python train.py --num_hidden_layers=10 --hidden_size=192 --hidden_act="gelu" --rope_fraction=0.25 --bias="none" --parallel_block=false --extras=["gated attention", "an embedding shortcut", "capped logits"] --init="trunc" --init_std_qkv=0.0456 --optimizer="muon_variant" --final_lr_fraction=0.1 --doc_mask=true --max_steps=8057 --dataset="wikipedia_en"
Each number is 50 + 12 x the weight over its row's rms, rounded and kept within 0 to 99. Layers, rows and columns count from 0. The size before them is the row's rms in percent of the matrix's.

# k: layer 2 attention key, 288x192, rms 0.128, rows 120-127, columns 0-95
# q: layer 2 attention query, 288x192, rms 0.128, rows 121-127, columns 0-95
# v: layer 2 attention value, 288x192, rms 0.151, rows 96-124, columns 0-95
# o: layer 2 attention output (transposed), 288x192, rms 0.127, rows 96-123, columns 0-95
k120 088:34 42 62 35 55 60 83 43 64 72 44 58 22 25 48 49 53 46 42 43 23 52 51 50 59 45 35 49 54 46 55 56 52 52 42 30 52 53 50 72 47 37 46 25 53 67 62 39 41 71 36 29 44 46 47 55 38 42 42 63 30 55 29 51 62 69 29 55 50 55 46 64 40 41 35 56 64 45 42 39 41 45 59 44 45 57 47 58 45 51 41 67 54 68 45 58
q121 097:34 51 61 37 39 61 58 80 73 60 29 73 75 72 53 46 54 62 49 38 55 66 47 52 56 69 52 68 30 24 64 55 61 46 55 58 57 42 36 53 53 56 51 68 57 68 59 68 41 53 40 64 40 59 67 55 50 61 38 48 28 48 69 59 41 53 40 66 69 68 62 77 61 46 46 31 52 57 51 44 55 55 68 60 60 31 53 49 42 41 45 40 44 19 53 38
k121 095:71 64 42 57 51 37 65 35 49 47 71 54 37 35 60 42 56 56 48 45 35 47 68 38 49 48 40 39 69 78 47 50 70 50 28 37 60 51 36 50 62 62 68 42 57 46 58 34 46 38 85 65 55 63 45 54 37 46 24 64 57 41 42 38 48 52 67 59 63 54 54 29 56 42 38 84 61 46 56 54 23 44 49 38 26 53 50 71 49 51 63 46 49 66 35 61
q122 093:41 68 45 45 47 70 58 58 55 68 52 61 41 39 56 37 62 26 46 62 35 66 59 46 35 41 40 53 27 56 63 42 57 55 25 52 66 40 57 54 51 71 36 62 56 46 57 45 37 38 75 49 70 53 52 36 41 40 66 49 55 32 46 37 50 41 51 59 69 56 20 72 66 50 49 53 71 53 54 58 53 72 52 45 72 60 65 56 43 54 63 48 46 41 56 43
k122 100:71 33 41 57 25 40 46 45 46 41 46 30 56 68 52 47 46 60 44 31 49 31 47 57 56 56 66 43 45 53 35 63 44 61 46 40 53 56 42 60 44 57 59 45 31 42 45 42 44 50 30 44 51 30 38 69 64 55 37 55 43 69 71 41 56 50 64 35 33 49 62 41 46 54 57 67 28 46 39 26 55 24 68 49 37 46 31 50 81 31 45 57 49 57 32 60
q123 089:58 34 56 41 48 75 51 43 41 54 31 45 62 44 49 40 44 45 34 25 35 64 44 54 41 47 72 59 35 32 42 55 60 48 48 37 46 51 46 67 44 53 43 59 53 62 48 60 64 60 39 40 59 46 62 31 53 38 62 43 50 34 45 40 31 45 40 52 52 65 87 52 50 48 51 45 71 55 49 47 66 37 48 56 52 85 40 36 43 49 52 38 43 40 52 31
k123 096:59 41 53 30 48 48 56 46 49 51 57 33 41 47 54 48 48 52 61 39 33 32 63 49 65 21 46 47 47 36 57 43 82 49 42 63 47 32 56 29 60 56 46 46 68 38 39 47 49 41 64 56 59 75 40 59 43 42 32 66 43 40 64 64 40 39 55 31 43 43 68 51 34 52 29 35 29 52 57 45 61 63 59 54 50 52 37 54 57 62 51 40 33 36 62 68
q124 096:55 38 33 51 50 38 40 33 51 49 59 44 58 56 53 55 45 64 34 49 55 24 29 58 30 49 52 59 41 35 54 35 52 25 10 37 34 59 61 64 52 56 33 29 47 61 22 31 66 50 74 37 72 41 36 70 60 54 46 52 39 35 34 58 53 50 62 56 51 55 46 42 21 50 56 61 58 46 55 65 54 65 44 52 34 48 26 50 49 53 63 56 41 50 33 55
k124 090:47 43 53 62 50 49 44 35 59 66 38 49 41 48 69 68 49 68 36 50 62 56 53 51 63 49 40 27 38 45 53 44 46 55 41 41 51 62 39 59 36 55 76 55 63 33 82 48 66 35 55 47 33 33 54 28 74 70 46 33 43 35 64 27 41 53 44 37 58 54 32 44 87 37 37 50 72 62 54 47 49 41 55 52 60 45 61 33 58 41 45 84 43 34 45 64
q125 091:45 47 50 42 59 23 48 39 65 39 88 58 41 48 55 35 60 33 63 62 57 35 69 57 69 36 40 48 84 54 28 63 48 48 45 54 70 50 48 50 64 60 61 40 50 58 49 62 35 48 42 34 37 48 39 44 48 32 48 55 54 38 54 53 46 39 57 56 33 25 40 49 45 59 24 31 55 29 34 43 50 36 36 54 25 48 47 56 56 51 52 71 35 43 49 64
k125 096:43 84 56 49 63 67 66 25 47 50 47 50 64 59 48 52 58 57 38 71 41 59 45 33 31 59 44 70 42 59 57 69 48 36 66 36 52 49 38 52 49 46 38 48 57 45 46 33 63 65 50 63 40 55 46 27 49 57 60 28 51 65 24 56 55 71 52 65 38 58 47 69 42 53 57 64 54 59 40 59 45 45 52 42 47 55 75 55 36 67 61 59 64 76 23 59
q126 085:51 53 63 36 49 44 42 43 60 69 79 66 68 65 79 19 53 37 44 61 51 54 58 40 44 51 39 52 64 61 35 39 41 62 50 46 78 56 45 46 26 67 43 53 51 32 65 35 46 41 72 33 54 32 40 49 41 42 57 61 73 66 48 45 51 43 62 40 48 40 39 67 60 20 35 40 43 59 48 41 67 50 50 64 27 52 43 71 43 58 62 44 46 46 46 52
k126 091:39 31 49 47 49 53 69 26 38 38 44 40 56 58 43 86 37 38 39 45 43 45 62 35 39 48 59 47 58 47 70 59 37 42 52 48 48 63 39 63 75 32 68 50 44 36 62 38 47 38 47 52 45 42 68 39 43 71 51 45 39 57 39 41 58 58 52 35 37 60 42 35 35 52 60 53 71 40 50 44 31 50 50 37 59 57 60 54 33 56 38 48 44 71 31 51
q127 095:56 42 44 52 54 35 58 64 53 09 45 44 35 40 42 55 41 33 82 34 39 26 57 54 83 51 45 27 39 55 47 26 45 61 54 44 68 50 58 55 39 41 53 45 42 34 45 42 55 57 38 42 43 45 60 80 54 19 58 43 54 52 65 44 40 45 41 37 37 41 58 49 34 49 47 50 55 46 50 44 55 41 56 58 48 39 52 55 31 54 54 52 49 67 55 54
k127 096:33 64 26 51 41 30 44 42 65 49 31 57 39 28 55 56 29 56 36 52 40 39 36 42 60 48 43 63 62 54 41 47 45 43 57 42 41 52 44 61 57 47 36 55 48 59 63 18 42 51 35 29 53 59 39 27 37 45 45 38 44 64 35 43 44 48 51 47 34 45 58 49 47 57 61 46 32 63 34 57 53 58 66 51 27 63 51 44 56 73 44 32 39 37 58 44
v96 098:55 57 16 66 46 42 52 57 50 52 47 55 62 52 60 47 31 46 42 32 42 52 24 67 80 43 49 55 49 57 33 43 48 50 58 38 56 66 46 75 44 62 47 38 49 36 48 59 50 70 44 66 40 55 56 44 70 47 50 55 58 31 33 66 38 54 49 29 47 50 52 46 40 60 32 37 48 29 34 62 62 47 63 37 67 67 39 43 39 61 53 62 56 60 74 34
o96 095:65 43 50 69 58 31 41 49 53 72 62 58 49 40 35 45 45 58 27 67 60 55 45 36 54 67 27 39 45 53 64 44 44 65 41 63 36 27 51 45 42 39 44 58 39 43 51 41 34 45 64 49 30 61 28 40 31 32 49 36 50 64 60 42 55 59 36 61 49 56 55 53 72 40 55 38 70 68 35 34 32 51 26 55 61 39 85 35 69 30 47 66 52 30 51 39
v97 098:66 44 43 27 47 49 48 50 73 48 40 57 49 61 43 43 62 41 44 51 59 45 33 61 74 37 26 55 53 18 55 34 48 67 38 56 75 43 66 45 36 41 44 37 50 42 53 35 66 84 43 31 63 39 48 50 82 49 35 51 46 38 60 47 48 30 41 36 50 58 50 37 76 45 31 52 55 46 40 44 55 40 62 51 67 75 50 43 52 49 44 80 55 43 54 43
o97 090:47 68 68 53 36 48 72 77 56 39 39 52 49 62 31 67 51 52 27 38 44 50 40 38 74 48 45 65 44 38 78 62 62 45 52 42 58 45 49 45 45 55 64 42 55 47 64 49 47 52 85 53 48 56 56 44 61 48 64 44 64 68 65 58 31 57 37 48 56 39 49 69 49 53 55 35 64 63 54 48 61 60 25 48 61 64 41 62 51 56 46 38 47 47 50 45
v98 090:59 52 51 88 40 38 48 54 49 54 53 37 38 44 52 49 57 37 60 51 59 46 56 57 72 44 48 56 58 53 47 38 74 57 43 11 45 60 54 42 55 28 70 51 48 53 48 54 56 49 55 69 61 46 39 62 39 55 33 63 56 38 57 48 43 59 51 31 60 40 54 52 34 56 40 46 60 57 49 54 47 61 61 74 57 45 60 51 41 39 39 42 57 54 51 34
o98 082:63 54 48 48 63 47 50 42 48 49 62 69 50 67 52 37 44 45 61 52 32 49 58 70 42 56 45 65 37 62 32 41 58 75 40 69 55 40 74 41 41 56 48 58 56 70 55 43 43 52 57 36 18 44 33 42 35 64 49 75 58 51 67 49 53 37 27 59 50 52 54 49 37 34 50 21 56 55 79 46 32 72 38 61 55 41 63 51 64 54 50 69 61 63 54 61
v99 099:66 49 30 64 59 48 57 50 59 76 37 61 61 54 49 44 42 47 48 41 57 35 54 58 62 37 41 37 41 66 39 37 55 60 40 55 59 24 61 57 63 45 38 57 49 69 55 37 48 50 65 55 37 49 57 43 21 37 81 64 53 47 43 54 53 57 61 58 55 57 60 52 52 50 47 44 29 38 50 50 67 83 63 23 21 74 48 60 49 53 56 62 46 70 54 42
o99 085:51 47 36 41 46 63 56 36 36 54 66 24 46 59 70 46 53 42 43 72 57 30 74 56 45 48 32 22 46 33 47 55 35 40 16 41 47 43 70 46 40 54 51 51 68 55 29 54 49 36 37 39 41 47 48 55 37 36 44 51 54 38 48 50 36 56 37 33 59 53 58 27 53 70 65 56 63 31 54 60 28 56 42 54 39 54 47 69 39 51 55 62 55 48 46 58
v100 089:33 24 60 52 53 72 33 55 62 37 58 60 57 52 55 43 51 57 74 51 49 66 54 51 37 60 64 69 47 56 65 50 41 55 68 54 58 44 60 31 29 46 59 52 32 40 42 53 44 47 54 39 54 53 70 29 71 74 58 39 60 09 50 46 54 43 48 61 62 46 35 16 49 56 40 52 60 32 59 55 57 47 46 54 27 52 37 34 85 42 37 56 64 43 65 50
o100 089:46 41 52 33 31 72 49 53 52 50 53 30 32 49 44 58 51 57 63 35 42 51 72 56 29 57 59 45 30 53 54 38 74 36 53 32 56 64 54 39 54 23 41 30 52 41 41 40 58 84 53 48 59 50 63 54 63 68 52 52 50 48 38 64 67 53 71 55 43 44 80 54 43 62 61 53 49 58 65 48 63 70 60 36 56 53 45 38 59 55 40 36 43 64 45 66
v101 099:63 45 44 43 59 61 38 36 40 38 36 58 46 36 46 49 60 30 47 78 42 43 49 45 68 51 36 39 71 70 40 49 41 62 59 52 45 56 56 73 38 59 48 67 74 38 49 56 31 51 56 72 62 41 36 41 21 49 59 38 44 56 62 50 55 59 40 55 18 55 58 45 51 41 34 44 60 44 61 55 55 46 39 37 56 61 31 49 53 41 46 50 53 67 51 67
o101 094:31 41 47 45 66 38 48 44 33 42 57 49 55 52 58 59 50 55 54 30 55 59 46 43 49 49 52 45 56 49 56 53 43 45 47 40 56 28 38 61 41 60 59 58 67 48 47 73 55 48 54 66 55 62 48 27 39 50 27 37 47 58 37 75 79 17 33 50 67 40 24 29 51 44 46 68 59 59 27 48 44 35 61 46 61 36 62 64 67 34 41 62 55 46 27 65
v102 096:35 62 43 39 58 40 46 54 35 61 71 42 39 61 51 51 43 59 71 37 57 62 50 39 47 63 54 42 65 42 48 62 47 56 40 56 36 54 48 45 42 70 47 63 53 42 59 60 44 32 72 48 22 40 50 52 41 43 44 53 40 49 50 39 54 54 68 50 37 57 22 42 60 46 46 69 68 63 41 55 53 21 54 73 47 29 68 36 51 30 52 74 48 56 42 47
o102 079:47 53 43 40 37 55 58 60 31 57 40 61 57 51 59 38 48 49 55 54 70 50 41 55 45 48 50 48 64 31 36 33 69 56 40 37 70 43 58 57 34 53 55 26 47 36 52 65 73 59 64 35 58 53 50 63 33 27 52 43 57 48 53 44 29 38 54 57 38 35 62 44 47 40 40 59 21 55 63 52 54 44 46 34 51 39 45 37 39 50 37 36 50 20 46 47
v103 103:68 80 60 51 49 49 35 48 34 53 39 46 53 34 34 34 46 34 35 49 34 55 45 39 59 63 71 54 81 16 48 55 69 58 36 51 46 74 60 59 38 38 46 48 65 34 53 51 48 57 62 63 38 39 43 31 73 41 39 48 56 46 58 43 48 54 45 41 55 45 67 56 60 59 43 54 78 55 40 31 42 46 40 45 38 51 57 42 29 55 24 41 52 57 79 52
o103 096:73 58 45 59 47 26 68 46 47 39 43 51 54 44 39 48 42 48 43 51 50 65 59 38 83 45 52 48 54 59 71 55 60 48 70 69 59 38 30 54 46 39 62 55 50 57 66 45 42 67 60 42 31 55 47 63 69 58 56 44 48 42 58 31 56 52 49 71 52 25 68 47 37 63 54 54 58 49 64 49 24 56 47 23 58 68 55 59 66 53 37 43 48 45 52 50
v104 096:75 59 40 77 48 32 49 42 43 55 30 58 38 75 76 54 57 32 51 61 43 72 52 51 38 72 33 53 33 59 61 41 54 43 48 54 40 59 55 57 55 58 60 28 56 53 56 38 50 63 53 59 66 66 51 37 72 63 47 66 43 59 41 48 42 56 62 48 55 73 70 76 59 42 39 48 50 53 52 48 47 50 55 46 56 56 42 76 45 55 54 43 25 61 47 49
o104 094:42 54 47 59 40 37 61 48 56 49 68 65 51 21 66 50 89 47 53 60 47 68 63 53 49 47 65 38 51 65 40 34 57 37 58 44 47 70 65 50 40 52 55 46 41 55 42 44 28 20 56 44 22 80 44 56 71 44 52 69 47 62 71 53 54 54 71 29 65 59 48 56 49 32 50 41 58 44 44 46 46 51 44 52 32 38 45 42 46 55 35 60 53 61 46 38
v105 107:76 59 37 61 54 39 54 44 53 54 52 34 43 67 53 38 63 63 56 37 53 47 36 64 63 39 45 55 31 51 19 56 57 52 46 44 45 42 41 68 60 33 47 45 40 47 48 60 39 59 58 57 40 66 43 46 46 44 47 40 41 52 64 54 43 52 43 63 57 47 57 69 33 56 45 55 42 61 47 40 46 48 59 46 34 49 57 31 43 56 52 80 55 53 42 37
o105 104:67 34 46 62 55 52 52 35 54 37 74 62 49 46 41 68 63 38 18 66 46 41 53 51 43 52 44 56 62 61 48 44 46 45 38 64 34 18 61 49 57 59 39 57 25 39 57 38 47 43 53 36 33 36 36 41 55 19 59 38 42 52 57 47 54 40 57 43 51 53 13 39 67 41 46 48 54 58 38 57 32 52 42 40 64 34 65 45 20 46 58 65 50 21 50 29
v106 097:65 48 69 56 45 55 62 55 51 26 35 76 42 46 58 27 56 30 40 53 56 56 61 44 37 51 76 34 40 48 52 57 65 50 40 68 57 55 50 46 62 28 21 66 48 42 53 44 37 30 34 55 50 57 56 33 43 52 49 35 56 39 49 48 40 65 48 35 29 50 31 55 42 53 38 52 53 68 50 15 44 44 29 38 53 36 39 55 42 68 40 50 52 41 50 57
o106 092:57 51 64 39 37 59 64 46 56 53 45 64 55 57 78 68 62 56 55 46 53 62 45 68 49 51 30 46 57 41 70 37 32 51 45 48 48 55 33 52 55 63 43 53 51 42 54 33 54 70 37 39 51 38 56 34 47 80 63 48 46 43 70 56 60 50 59 68 33 29 43 40 28 57 45 50 51 52 41 26 51 50 39 44 50 59 60 58 65 50 56 39 21 66 58 45
v107 092:40 40 56 59 76 53 73 64 56 49 65 42 56 62 65 57 54 68 31 37 65 73 52 52 48 65 46 45 72 60 46 42 47 49 76 56 41 48 44 53 58 72 48 53 55 47 70 78 76 39 49 56 75 52 39 45 45 25 72 37 66 81 55 32 61 31 44 61 51 40 61 40 37 32 40 34 37 45 48 64 51 71 41 62 40 47 39 64 58 38 58 28 31 54 49 56
o107 089:38 54 47 69 64 81 31 41 43 54 35 54 48 54 59 64 53 56 37 64 50 70 41 52 46 32 49 39 32 35 27 57 54 29 57 50 48 38 48 80 57 39 41 78 70 49 49 45 54 42 58 50 69 69 42 53 30 41 29 62 66 51 42 50 42 60 37 40 57 67 60 43 44 67 39 65 58 55 57 39 49 63 72 43 56 52 51 22 55 50 53 60 38 45 53 44
v108 095:52 52 42 51 56 40 63 51 60 54 44 58 49 57 46 61 50 60 60 58 58 35 37 46 61 19 60 54 40 63 74 49 33 53 43 51 55 43 34 59 63 61 25 29 38 66 59 50 46 42 41 49 24 62 59 43 51 58 74 41 62 39 46 52 52 62 60 63 55 42 68 59 59 16 44 58 39 54 35 45 39 42 35 52 52 50 61 65 55 56 40 50 42 73 39 40
o108 099:56 31 30 53 43 71 40 55 65 54 50 47 52 54 39 49 60 70 41 50 54 37 39 42 41 65 28 44 27 48 31 39 65 44 51 34 42 56 62 36 28 52 57 25 71 59 41 32 50 51 50 44 28 35 48 38 38 68 52 40 43 52 53 48 74 61 46 46 82 27 53 52 41 52 56 40 44 64 51 52 49 51 48 53 37 52 60 41 60 33 49 52 47 58 57 48
v109 089:69 63 56 55 64 58 45 61 59 32 80 38 41 59 64 51 43 64 50 38 38 70 51 59 31 59 68 57 66 35 33 47 37 68 35 61 59 72 51 23 47 57 37 70 30 34 37 51 72 39 20 38 39 56 63 33 55 59 50 46 55 58 39 49 30 37 51 47 49 35 38 53 37 47 46 50 52 37 54 53 52 48 49 46 33 62 60 50 60 44 28 55 30 53 65 30
o109 083:37 46 50 75 21 55 61 44 42 30 23 66 41 60 31 48 54 44 53 56 38 61 63 66 60 48 28 50 32 51 73 44 71 29 63 44 55 61 52 40 33 37 47 54 57 39 43 49 63 48 53 53 60 39 54 55 79 40 50 66 44 29 59 69 25 62 64 64 24 61 57 68 29 61 49 62 41 53 54 41 36 48 41 57 49 46 61 59 53 59 41 51 35 54 77 55
v110 093:61 48 42 53 63 45 52 58 48 41 40 55 69 44 78 31 52 44 57 62 39 40 34 26 60 43 39 46 41 59 30 48 58 25 55 42 58 43 41 43 46 61 38 32 63 32 52 49 59 57 30 50 46 46 48 41 47 44 46 41 48 37 60 49 36 66 49 54 52 43 47 50 51 57 34 16 33 38 44 38 57 53 38 17 61 67 51 43 41 64 43 39 52 62 50 66
o110 089:29 47 52 48 61 62 54 45 46 56 30 41 43 34 68 41 63 60 65 56 39 53 49 37 66 53 33 62 51 48 54 66 59 48 34 64 49 29 47 52 19 55 57 46 38 57 54 41 28 50 47 59 54 52 44 49 27 69 37 34 42 66 64 33 68 53 42 62 46 55 25 48 59 67 41 32 61 42 26 28 39 68 36 35 56 39 59 62 53 31 62 43 34 46 62 48
v111 093:43 42 60 32 59 40 51 37 29 45 45 59 54 60 62 48 28 48 64 49 53 52 46 40 47 42 48 49 61 71 47 53 42 55 57 29 63 50 59 72 42 69 22 29 63 64 37 65 73 70 32 48 63 66 60 50 58 30 56 55 66 51 54 70 46 57 56 68 55 57 56 39 75 28 47 47 36 41 49 36 52 64 53 36 62 42 25 66 42 44 51 59 56 27 36 50
o111 090:30 59 28 49 60 80 49 54 49 62 36 34 61 50 28 34 71 51 63 50 42 49 50 19 21 53 55 61 71 58 50 47 63 49 53 59 43 47 44 35 36 52 39 66 77 46 51 47 58 35 38 53 60 46 48 55 48 58 33 43 51 52 66 31 43 64 41 51 62 51 36 61 63 67 49 36 51 45 39 41 59 43 50 62 38 36 52 58 42 49 44 43 62 74 52 40
v112 099:68 57 51 38 50 63 34 40 58 53 48 49 46 39 59 35 77 49 33 60 31 52 48 69 51 49 35 44 24 49 30 22 37 55 54 58 51 62 58 35 30 52 58 59 51 44 61 40 48 67 50 47 69 40 59 46 47 36 50 50 44 58 44 33 30 33 34 44 27 56 51 51 51 73 53 48 48 37 65 48 72 37 41 43 75 54 55 55 32 46 48 38 33 44 40 36
o112 096:43 45 49 79 43 52 54 50 57 51 48 74 52 42 79 64 47 51 25 51 49 56 57 55 71 48 51 62 53 58 41 71 42 44 58 45 41 72 31 51 55 58 71 51 20 44 70 59 48 46 42 54 43 52 57 33 54 36 48 54 48 51 48 53 62 30 61 49 55 45 37 57 53 50 32 49 77 59 38 40 56 32 77 39 52 45 64 73 67 50 24 77 68 26 55 54
v113 098:32 52 42 51 52 48 60 49 57 50 52 64 29 53 41 58 49 54 67 48 52 69 44 72 22 68 35 46 35 65 62 43 26 83 42 45 42 49 49 66 43 59 56 58 53 54 54 47 38 58 67 48 54 76 44 62 59 60 55 48 46 47 41 57 52 29 49 52 39 39 45 66 57 51 32 59 37 49 48 47 44 66 66 43 44 48 32 47 58 43 41 49 41 47 35 37
o113 090:58 49 43 67 33 59 57 35 61 54 39 67 42 34 78 34 41 51 44 38 55 17 53 60 24 35 51 54 61 48 55 46 56 60 47 37 64 55 46 30 50 55 50 34 72 56 50 59 59 32 56 65 51 75 62 48 54 36 40 65 55 43 55 78 51 61 50 32 58 49 67 56 45 59 62 48 56 60 55 77 42 67 56 50 42 38 51 41 57 68 50 45 47 39 60 53
v114 101:64 45 47 63 41 38 28 47 41 58 72 55 46 44 51 37 45 60 20 50 37 51 62 91 38 50 70 41 31 59 47 58 51 39 51 38 37 58 41 55 58 26 43 49 34 25 38 63 61 46 36 63 38 60 39 42 47 44 53 41 30 54 57 42 40 57 37 53 62 49 41 60 59 62 46 45 41 63 53 40 35 46 55 52 46 47 56 32 44 45 46 78 41 39 57 29
o114 086:54 41 47 50 55 77 56 47 64 61 40 85 37 39 54 57 60 53 67 50 50 51 58 61 23 66 34 52 17 55 57 52 57 68 46 55 48 35 53 54 46 52 45 63 45 49 51 53 61 64 45 57 67 31 53 54 35 67 65 45 49 49 50 49 44 37 43 67 40 45 48 23 61 57 39 38 40 28 37 73 38 28 41 38 58 34 69 61 52 42 59 71 58 59 44 29
v115 099:53 17 57 75 48 44 64 46 40 28 45 75 61 63 32 76 48 58 50 71 55 50 65 54 35 51 46 47 45 58 45 43 62 43 50 47 44 42 49 66 54 44 60 41 53 51 42 44 56 50 55 54 69 48 29 30 50 51 48 58 49 48 70 38 42 68 37 48 42 31 46 62 35 54 53 44 49 47 59 47 62 54 63 54 56 41 61 76 42 54 59 34 43 65 27 40
o115 094:28 52 52 42 76 49 40 37 43 32 77 66 46 44 65 31 54 45 61 59 16 38 43 38 26 60 71 46 51 65 61 44 43 41 59 53 47 52 54 41 54 50 57 67 23 50 41 55 39 50 59 54 41 58 57 45 37 52 34 43 36 40 43 46 56 34 42 39 52 48 15 33 49 63 59 38 57 39 32 43 64 62 68 48 40 30 56 48 47 34 48 69 39 42 33 42
v116 105:67 72 40 65 57 47 78 41 45 58 55 44 45 56 29 38 47 48 72 48 40 36 42 50 45 68 57 62 43 55 52 53 46 51 26 50 50 61 42 60 63 64 61 49 69 49 68 26 50 39 58 48 40 45 40 72 67 52 44 62 67 40 50 57 44 56 54 54 40 54 27 58 55 51 58 52 50 51 38 69 23 39 50 64 46 62 43 62 41 37 48 48 36 78 43 56
o116 093:51 59 50 78 53 41 49 52 37 56 61 56 72 36 35 23 50 56 49 48 20 54 62 46 82 55 55 49 46 53 37 27 55 55 41 55 72 60 58 49 45 51 53 60 34 44 59 40 53 57 68 45 36 48 53 41 43 38 40 50 62 43 66 51 21 47 55 44 52 38 37 73 44 50 46 54 48 52 61 42 48 56 28 37 53 44 48 59 64 66 30 33 61 58 59 60
v117 099:26 39 58 42 36 41 62 48 45 48 47 48 55 60 54 43 47 64 52 48 42 36 52 57 48 48 57 38 24 49 64 37 35 69 33 46 65 23 56 37 52 63 45 42 50 25 43 45 45 57 33 31 36 43 52 42 39 47 56 28 37 64 44 62 45 62 42 49 33 33 57 44 67 56 66 38 35 61 36 54 54 50 33 36 38 49 54 46 54 53 45 51 28 28 45 40
o117 089:43 25 27 40 29 44 38 42 42 54 35 48 62 51 71 66 56 49 54 31 55 35 38 61 55 63 27 55 40 25 47 67 54 47 41 53 48 51 67 33 69 35 48 53 47 47 48 60 48 51 39 42 52 42 53 61 71 66 45 62 34 46 41 46 60 76 49 38 38 60 53 46 74 78 50 53 33 31 38 75 55 40 62 51 70 47 30 58 40 58 48 33 46 66 48 47
v118 093:60 59 47 41 45 71 48 55 67 42 35 45 74 65 61 25 68 27 57 58 45 41 56 43 63 39 64 39 55 47 35 36 62 66 26 44 42 35 28 58 41 53 59 39 61 44 50 34 54 59 55 47 56 56 44 64 46 46 48 62 37 61 43 53 47 69 47 35 60 61 40 52 49 40 44 28 56 38 55 64 57 58 50 63 56 56 59 50 39 39 37 26 47 58 38 31
o118 087:68 49 63 49 69 46 42 26 55 52 55 56 63 49 37 46 49 42 66 41 54 59 51 32 70 59 79 41 49 49 48 54 31 81 53 30 59 49 56 52 55 53 57 52 35 40 68 42 32 33 47 49 50 43 54 46 51 34 52 52 45 42 57 52 35 54 45 52 50 54 17 67 50 61 52 69 53 60 47 69 41 41 42 60 60 56 31 71 49 62 62 45 59 60 29 54
v119 094:53 37 41 37 62 75 50 23 42 50 30 45 53 57 45 44 66 48 47 33 70 46 43 65 34 35 61 41 55 56 40 43 49 67 49 41 75 39 57 50 39 48 24 53 46 53 53 66 52 57 28 51 48 67 34 58 52 33 46 49 52 47 56 49 31 53 52 51 52 57 57 41 51 47 33 53 57 34 49 49 58 56 45 63 44 51 33 11 56 61 47 43 57 43 64 47
o119 084:53 58 68 52 58 48 62 52 47 42 31 52 33 66 38 70 04 41 55 59 59 39 25 41 55 45 51 46 68 46 39 42 54 62 56 46 44 64 36 52 49 63 55 46 49 38 39 47 66 65 55 38 67 59 72 55 40 39 44 58 62 38 49 78 53 46 49 65 29 28 57 40 39 58 48 52 52 53 25 35 59 53 43 57 50 53 54 34 26 23 56 70 54 54 57 62
v120 099:50 52 29 66 38 51 56 45 52 55 68 40 49 48 43 31 53 69 69 41 44 49 46 55 64 43 32 65 30 82 29 48 39 49 55 34 48 50 65 53 49 51 37 47 48 64 48 52 37 48 37 41 22 52 53 48 23 42 72 41 56 47 47 72 44 58 38 64 52 36 29 54 40 40 44 41 35 61 52 46 41 58 38 31 39 40 53 49 59 63 48 69 32 48 35 48
o120 092:43 21 28 42 44 64 51 59 52 42 58 62 72 46 63 53 54 69 62 48 65 44 39 69 30 69 21 49 56 45 51 60 46 56 29 44 40 32 49 53 58 51 58 46 48 36 42 20 27 53 49 61 51 32 40 47 56 47 60 51 49 45 56 33 40 51 56 71 57 52 44 45 39 69 36 46 54 66 53 52 47 69 58 56 55 29 65 61 25 47 67 36 46 60 53 41
v121 107:42 46 43 65 46 38 41 53 42 65 42 67 54 49 55 54 80 44 39 47 56 40 56 64 70 39 42 43 50 58 31 42 59 34 55 44 28 54 58 60 75 34 34 47 57 41 47 50 39 51 53 52 43 59 43 62 50 37 32 63 53 71 52 27 41 73 52 52 71 49 52 47 59 70 35 53 49 53 49 67 49 32 67 45 55 39 59 76 26 54 50 56 44 65 28 46
o121 102:56 71 58 41 50 54 64 49 58 68 58 73 40 47 61 52 58 42 51 68 44 60 39 75 39 64 30 40 65 49 53 46 45 51 38 57 44 60 35 63 27 69 58 43 30 58 63 58 46 34 48 50 19 48 37 40 27 66 65 55 52 54 61 25 57 46 49 46 69 41 18 55 64 48 41 33 56 52 50 52 55 39 48 46 66 79 53 64 63 55 52 65 78 39 42 64
v122 101:62 59 60 56 46 50 42 52 67 25 39 71 66 48 81 51 59 33 61 59 21 64 32 48 38 69 45 51 42 34 55 51 55 40 37 52 46 68 52 52 40 41 60 64 71 38 46 47 44 58 55 37 48 70 79 58 39 55 47 36 43 54 25 21 42 43 70 46 44 79 49 45 54 67 30 52 50 38 44 57 42 43 63 35 51 74 45 59 36 49 44 56 51 55 63 36
o122 100:47 73 62 54 44 40 56 38 57 52 82 78 48 48 57 55 69 58 48 48 52 58 56 45 56 38 63 49 50 71 76 44 56 34 50 33 65 79 43 49 48 57 45 49 45 57 62 47 36 39 32 37 35 65 69 49 46 43 56 55 54 42 62 53 45 52 58 67 36 41 40 86 41 45 62 64 52 57 56 40 49 18 42 56 41 63 56 59 52 61 41 42 49 58 57 59
v123 105:46 43 73 53 73 42 62 51 54 40 52 64 58 52 65 52 36 45 34 56 42 45 32 55 49 42 66 51 55 55 44 54 45 40 67 36 67 52 53 37 63 66 24 57 63 59 57 43 61 37 41 42 51 60 39 34 58 55 55 49 69 42 50 32 47 83 45 41 61 33 46 38 38 39 50 25 60 15 36 46 70 61 25 31 51 62 42 54 49 67 53 42 56 50 51 45
o123 096:32 66 46 56 58 40 45 44 28 69 58 52 58 33 34 62 56 49 52 60 56 35 56 56 76 58 60 57 76 81 55 72 52 35 61 58 51 75 52 62 52 39 44 42 45 59 39 36 57 52 34 40 48 59 53 57 38 55 49 53 38 59 55 48 71 66 60 62 24 47 57 45 63 57 41 57 40 37 36 49 46 54 39 52 56 36 38 64 57 41 75 60 49 58 51 50
v124 087:76 60 75 46 57 39 65 68 72 62 48 43 41 48 31 69 45 43 38 33 48 56 38 62 59 57 42 45 65 33 59 51 36 57 46 45 56 55 63 30 50 54 64 50 54 51 31 56 72 42 39 54 44 41 43 49 40 57 41 50 57 69 41 46 52 48 58 30 45 38 48 51 57 52 50 73 35 41 42 29 50 47 55 49 61 55 67 41 46 63 49 59 45 47 31 30